python train.py --n_layer=8 --d_model=128 --n_head=2 --n_kv_head=2 --head_dim=64 --d_mlp=448 --vocab_size=1024 --activation="tanh_gelu" --norm="layernorm" --norm_place="pre" --norm_eps=1e-05 --positions="learned" --qk_norm=false --attn_scale=0.125 --bias="all" --tie_embeddings=false --parallel_block=false --init="orth" --init_std_qkv=0.0547 --init_std_o=0.0 --init_std_up=0.0547 --init_std_down=0.0 --optimizer="soap_variant" --lr=0.00462 --lr_mult_o=0.857 --beta1=0.95 --beta2=0.99 --lr_head=0.00603 --grad_clip=0.5 --warmup_steps=200 --schedule="wsd" --decay_fraction=1.0 --decay_shape="linear" --final_lr_fraction=0.0 --batch_tokens=32768 --seq_len=256 --doc_mask=true --train_tokens=144500000 --steps=4410 --dataset="wikipedia_en"
Each number is 128 + 32 x the weight over its row's rms, rounded and kept within 0 to 255. Layers, rows and columns count from 0. Numbers have three digits each. The size before them is the row's rms in percent of the matrix's.

# q: layer 2 attention query, 128x128, rms 0.136, rows 0-24, columns 0-127
# k: layer 2 attention key, 128x128, rms 0.131, rows 0-23, columns 0-127
q0 104:115102140132070182163111154175087154133150119116080141126112150183169086144176145120104190090066115103158153068167154125183092101075094159166122079146121109110168138111146098125081144082067117138140092111099055122068111143087107180156125161157104163170099141066113136185119151140139129130128135133142182127100145126122099104038109122125160143145109177149148074126141124168101170128139
k0 107:153158119112174051119140090043116183144161126124184081116131144115079179126113126156139044135154063168100134190143155117081175112103155145146162181165152140110111174143123159121090087158139128134114152164128122124140140139139167137081145144102127119109228116145128155118115091145121135146152100155212149134150197142152163146091129179108076100135116142076106131156149117175132116135169
q1 098:187121118255106117145146152100136154100144109164067106105143165134121171146074158111127126104106112104109111160054143055103110125153117139132137155153165184115135202103118120108090125150145175071079083060095151121132145125109189113120117089164148117087147121083106132106082123166079129153098150128111136185104149188094120101069112135127175112142110142114144112126122141134146100092086
k1 093:112127157045142088112177079133063149180128187076181125149089078102135106112162155144083138127154148176111131100118051176110112117124102155144168136146109120090060136088142111166158133123098115171138156150102125144116095115144079138174149131095120132158143152178124128125174067154113086129155068130141132161140098056175131165125157111136118154068081112142069113097078122082112157143167
q2 092:107100105074112178179086111228110122151110141095142140147112143118039101174152118129175166178113135087117089146122192176091131165087100108137147111168087161178139103155163166194132144162043183123118109114102133131098168139112138124131115139119102100125147147130140092119147136112133111079105100097189116128125142118121106150156143115129185136209140152169126063109132087109138064114138
k2 096:114164162146212141082096131037165104073100150121146187101162130150163146101159158098109133134131119109142132106149145071131166098149136138163126132109152145087083162071138125044144163134121073162158123168133077185173132109183137123135136160126141115109104112078134138126067116127154118207115135176080170068158131159149150125099121156188106127061115127120110119129147175183126143139134
q3 105:118103114091153086140172157094190198147127128114121163145167101060095068150020146185122129172114103128168107105135117100131130142098101172140121104129098202127137117129153163098073098148151112138087092201142116109165112120155154136133148114100089127076074154131115140144097158127147173072147094129117110147163125091203136138125128118093108194127127135143130096157178199113133144174109
k3 105:121131118117076132161131068153116082142125177117099122070080117165179141124215064083120098118106099099116137138149102107161136093163147102067122203098117116122108140146074126180152172098166154187178163081106125149116159081064102099127154187089127127122149130172153102161121132148125155152139136138201164146136115155074147091187108178148165099129149157106149126145144092121115107087089
q4 093:138128224175128095103140139137114129124174148130113097111089114157136075084172126172123094131133084124073185097118134178171085061079127086122131170068144133131137102093094133107175107157164140150067136129122130102120127101116115179101156110098142192103114061198093143122149167099131176120163183113111127118124108159138096122114172121121200161166146166153097130108102161141111153115053
k4 091:139134056138151082148061102172099156163132132111077157103129186158150179158104105164106139081112137110089139206091085099124168149138097163108143115122102102102142112138154106090080124089145113154142107079110143074118125132126123137120077061114113113165189161117130092168153069135082118184135139102099126195074153121144058119182086123132126107148095116079170140160104110099106092120185
q5 090:122133096088149145157094117126136210118115168159167128118045172106116085137167082133131160170110117100118124110152133173075101148102142120127088143124101145151155170170140220137152099083127132088108194074172173147154133148122180095155139080118100139091183119093146140133117103176153128201118096109106128138179105093159077085126075143124084114096140152100096097087117101122171134141068
k5 088:119117106139124158075138145101163087121101117100116068123202113116164164142159142135124061054196142076155135101172119124125169156145117143141139121123184106137105100063096092101133160103148201121169139211079080101147128171109141115117131207098172135137109151103070070146139175114094132117105154147117102085115163110116141182152123100173117116124170084151135133155134139127115119069178
q6 109:085108149159151147140089115157095122124176159174147098107109093143174099095157077124123169147121136142141117101077077111129153176055138123055142136142125119089111162118146074120110137129088187113188126138104128096177163161137124112149107154139098148110115151125113175131121078108101106094172120169111077201174152090082144100128154061144167185107112173157132133139113093152124132026069
k6 102:089133151137048126107074151109157164115090064125176105137134123105092153171107126136181124089094129186071129108111205130159115104208087156185124136099105147139080090169119175139151130154137108126103111168095158142088109077133119147136112084100143113139102140113197122186084150145075127165097150111144176102097122112163128164106123155165102203107157101112121099101144195126085162130141
q7 099:142175121154137193100088134055100149140106101157070115122094183172145110171120111112151162105110099179138128093119065128119170135125116078165154147153119156181112104107120095082093092133188118111150130143165137125129153181144117118120115137187140048127051130161118147077125129075196096083125117176178130117091076116110149145153120124125106111083159173155059137131158170135103074149117
k7 102:109140142079116093096130079160093119151145125140168133120132120073127140066151118047133072136137109076105093121062174124110113117140126146094106081083088122112169143174126100141151143148085119133125107117159131135145106110147168153125205193106115165135177104086153047141103180161059083164150146050078109150148185103158133073137130142103134141180150167094101129124144115120121184138129
q8 104:088120150092112138141098084165207133107159121107108101070128137148115201090159115093139190171106114065112132111139157127191106183140158111127112089089153158114137158125139073141128152210111114107097140152068135153131081151163090206095125123113126059119104180147174104101114104129091079157138175106132092150149155137115090080069138101106114140168185168125130098105148131101123158149101
k8 109:118141140102145120078046156123058147102163081125112188149159134115137116156112142129157145126160131170180115135127164153154153066101100177131099182067137126123111160125133105106126093083114147184112164135108082140115136115115123075094148115101094115123136065099099105162141141086109129128066092166146130168087153114144139146120163133113163167120047043070103126103090142120104088035128
q9 099:188097075098080105079157092067107174137135163137158072140121084074056119117096155175126183142118130152148177145146128084133123138110149131190127134156109152089104150130125171122146055099107134083131110133114139105079073162167092100153181186164114154170103141079097161159124061088150109134115133068138141163142171169123134108147101139121141127195086132119067152150125120103142168131124
k9 091:137114157130140127162142193141145101137142121125092128163081122133160142122169115131114082184103145140104114110136188238150140134083160114091100126123185152067199121141092114079083189086120112097128157139154169126179192110138144120109109096083138085152177162172173126121169147164099139110104144156083094108177063089119154129136163120159077161099215137125134132106108104146130124137111
q10 101:094130147119132177114115147216091150150106107122107066122139171153155109102143096159129110204158122079091103125180194112169175180134117103102170105128125154175083170153093024198135130175093069108151092197122139104158123088169129132121126107117110142130143102103146125148094166088100122124135150139112110145122107116112154175121101132130093103144115151116184172168064146100131111138175
k10 095:149146127150163098105041171105115150104129128135163181121145162100103143119130152075180185100091142223195181131124150132113080151136156140152130157093097069152138130145120217098124175081119157180122091099161124176113149182100103154111138125140141105185090126162141080142147110134136096132151090113171131118137172162107088066132079126143114145140120096100059098079118155148130128149110
q11 096:173137057169101121107144086154122167176155115130227153132126164092130114136094134120127168122107091121122095074139174086088139048119123142144131123083200095099135137143153100221156105106130119132150155171112094128116091107168121163143121127088128133124125099101092102109201062125165202130136107191123124106135108121090179139116159120107142138052164125142128134103139130175138162143175
k11 095:148074205078120109179132103105123134131131129111137169097159126105139140145134091199110119080124129155127166165119095146141105150098143164097132135180102130094111098127102213110080125126122138082117136086111070101183148162092133067104122130169109186134068116153124179123089180137058116134140181096088132076109134162160152105123095153129131104197148110160125163107136087040159102146117
q12 101:096130172164175126070111155116082176080197099136036157148131126137123182151141082099146123107102108094177195110087129127122101142105119130148131130140139187126110176100133155142125104124157167144140173071066112093156102136077099184071162104166136144110125127126153106140141177131124127167110163125140150132093144080091189096086112122106163153151104136098171205164122159132127108068172
k12 104:171113088127129122207157153155144136189088158152108108124155088124126108110089201156076148117157142197092106177172093138091137149116116130136149107139095136119092106135137067115148163158143130111090165184175188171091083073159190094139094149131103131111159104129152104134090089149120137119176060140130153179181126128131131146134109136173115097129104126113074055118085103119164168191131
q13 091:156076116131158143148098106165121084080113114117097098169118130125134127074122110097169176145092123142109125120074111142176133139179111140134124106101111127129111121158155020169083193151181130115114133073108054118073154097157062091119157119198147138071103149143158089193123149148155119076143139108115177156170126116179129090183115114100083170133124120138122100078141127133076090146147
k13 097:083167098111101147086104133103086138148085155130087152077089157117106110139146194130153117126125192139119142133164157098125094131114119164151106149121174118140098117114093190056134076145059094078106130175178206121137106132083158131149156141104083142140158080165160125063149071082115106175123149153148135131087138114110156084089138143095181075155114153092062129165093160130119172130095
q14 094:085085181171139145104076111120143159097126094158054141090107116149136116147094173096125158169137170113171154098086128135162088130181136171067108152154147147160082126122154081177114126143081104106134124067153071126139172140084069121139067063127114122091117140104158155102139145078081139090160183119161098140144177143158123159118108130132139102158141207103127130190140074150120086088117
k14 093:138177097108144149119100125127149089113120111080087134121105095153131107135180084142176134091068066135091163125149116112143190095074083161200106155100126109104098119100128132094138142134171136148062091150095127172079102142112213205054158129098114148087123128113148106081094134118118141128146149119093114131095098099113136105104123115116110121105099098095096128108054211105102203143141
q15 095:133149109132162076196192156119120158160141069138107106145122132152084148091112150159162109119116097134114146142140110172148101102110080142179164108165097182153137089086179129137147143135133152112073128073186130091082106181119111167134168172086191162136102147124146165146083101127128161099116152174084125121140072153037170186110189089145132112170149161132137126149120067103162126148092
k15 096:083169139147128188110104133149135112121072172107179147138085075107214108176100105114093114156161121112110103137130089125065150174144150134106116186122112115122107178129088157127126116123208091111107130139141172124174171085136171119102095087154118118152181114155119118105112120199156109162116147085121126164144141134255093094142067148155107152113111113113135118075140113171108094148139
q16 098:113102133175072130149127111165125143134152142129109113091158110147048111155096073123087079117114126151029146160151115137122090166138125101089143042108113145114105125119087129160119161095130124109117141151133149186149087178055156144134176123071152101115170148104143139151128080139171074042194144129080142123118168106103106117131174091076143112086175108168154157175139155143121153137117
k16 091:083119108094129106155089102101121183140109126127107126176082174159190140150169109101141188146115111139201104090120097132170176112094109140133133149163158120100083093154170108085135121106124155178112088109198087062137142080103134141135058153126130168089121138126126073102119230127115155155109138172197090152123156150117117135112088153190101174155179153163137115079096121114129115121120
q17 096:136126144080138139139061100154161167092198146192144137137147116198166125128152161129095112135125078102140165157179090120168141177096093123120128141095136150129117130088120214087100096087125120105158149107171144131131144121201107106105098165105143137103100132171164105123111159157120174074107105131097079174182194118096092120114066110073090152112116106110186110176104144095089077108138
k17 099:111125094129051126127149151176087077115080128062098104144107131102102122138168107056167145135122177120106126135111169112104151134180167112140130121130115062115160133174121028143121165194115095129121133161137136137119082139091137170083123076106119071111153103115095125167141153074150134149100177157165165085079102145108206110157149099170124136131112164125094110096183137136155179087157
q18 102:169143110154079171130134095081140115079177172127100114112119139117133102114117050061110126164143122118151131120149127076164132141117118135113081124109059170168137160129123130106091087172094166117108152147058133105107150166175099063148103155155101112134179145150126159130119174149142127207105133166123193131119185126103116141121134085081172042124115124177110152150200103129120165171081
k18 105:114109094119171082106118159157111148179156092128110127157157094145131143129148153195142091132134128119130145114108105155159104114145140133161131159120147120127092115086135072118131164136169034132158111093183079131141108094067111097136157190094130106144157096109149134129123110140074118100113150091165075100187074118187150112189194154119086151108161146040102082115093159150108093066185
q19 095:175176106128094081117102141127191125093148078109071122047177150144108151091076180136140105141148153127214101104126125073127055152113126079143155134137128113140111092178111121142128148101071155202142120118120075151089154091089134110202133105137129140126068147169167118160121181105161166132178129194114155121133110134089141148110118116137136131189120123195137138156091135125090149140136
k19 097:091102158093154156162142133121072128128141165119156154162117137182106084115143093123115130135143106121114140141086152159168136110170108173111112154133124146135110166078182191151090133213151155112114151109168181139154137056114173172054103197128124101169140138140113117140126124136113092119107176055175135090135154168083094088120155141133154064102100149022137086118141172113146123147151
q20 109:144171103147170075174144124120149201108157175171107066135113162100121118148158105114087138106152162094143119139151105107113103066149142119129132154130098059073142126044127169146165134117120163172148152135101137122136076120160157140121118115159091114108134091092173073086165100136135194171072182114051191131104183086147179174126152129137073110147096133126122134116127166155131144162167
k20 111:183138102129125129161189113116086083157139139100174152208139133108134132131111159163099082026143168125153177126139103112076130135089114140106147082124160180182142098111153115126105134065129111068111129123148129129134095114073176124114123134128161148161074135105065165164102176149168135105136058095147110100142046158102155125104076112142120090099136122147085134106102081068110118166132
q21 093:140110142165101086142144106109088095128109092176131168137106135119198136128115194157106091109153218133169149113142124098194113117144112178184107094131102184064139078156068122101136156164106163158149197084117118138114052121133130102099148124169117131143139120138180091105173083148177160087188139156175113117115134166096133112086163104127156115097128103102110136124037121122143131151135
k21 091:128135106104120091127157189134174147171172122108104127126158127160068092112141072124073183090108110140082157115123095152126079142111157120066157142172175131145135172123165190133130102128072088093127098165120158143066174126108181173146120078104118180089104106112085157139173145222138148187070096085071124131145139077141102142106127156118137130150117130160143123134209133129148139110123
q22 092:069164130171110109153147106072133141124137120150152164096180159124110129125116139146078137125103117137138141149129114126107105151208095135166057145164133112142149155099160138166099115146125160130094143085158066132128161107094147147094187124137121080149146114158163178113141068134174087051087066078116186075077102096102114196096159169083136089145109094125108092124133147203144156103170
k22 095:118069111122156108101184109112079123113131123107131117098103120072134138137100107105101092137155066082169091073186124117143106147056179134128147116127150150106162118081110105101150103107171110139170098118135140172121060153131160148147120126176141188099134115134107121121143147149100159152139129177146115149146177183225179116098135119090130135040162095128166150157075127088191100193130
q23 094:183113110143146184170189088110189053073137062118155050070081127147126110192130105173129109177131095149136116173136136137169066128170132129159096131176139101152104121143110094111102110145174152098140100122073161078116093079166139129149137119082093108130109131127159158163149131128141113113097156093141094152144122071103160131067118160154139157109088094165119118158100097102087094072118
k23 097:105092129112147142119061141135060170151079134134097121154111152066129150097125144101120135128132125080112111025096105100091191146088119109118125106109098163128111135109174182073119076120114122162152179125168094177110155173084102134112163141118169161111184155162136113115102108146138170072139101134100163113078105174178114145200120074109112120111119144066111119089159170093100158179121
q24 094:137116154082140087176185051162129151140075076123155165093111149148123112173166134139108093092145114187175079171136126124168157112161168111085191108119110159175115123094154091129160139126118174094097096155117138074207109126160149098124106085118106181054089128095133121103133154154161081147063144150095137117150093128100102052079129095165119108127185110103130170129118137124115153108140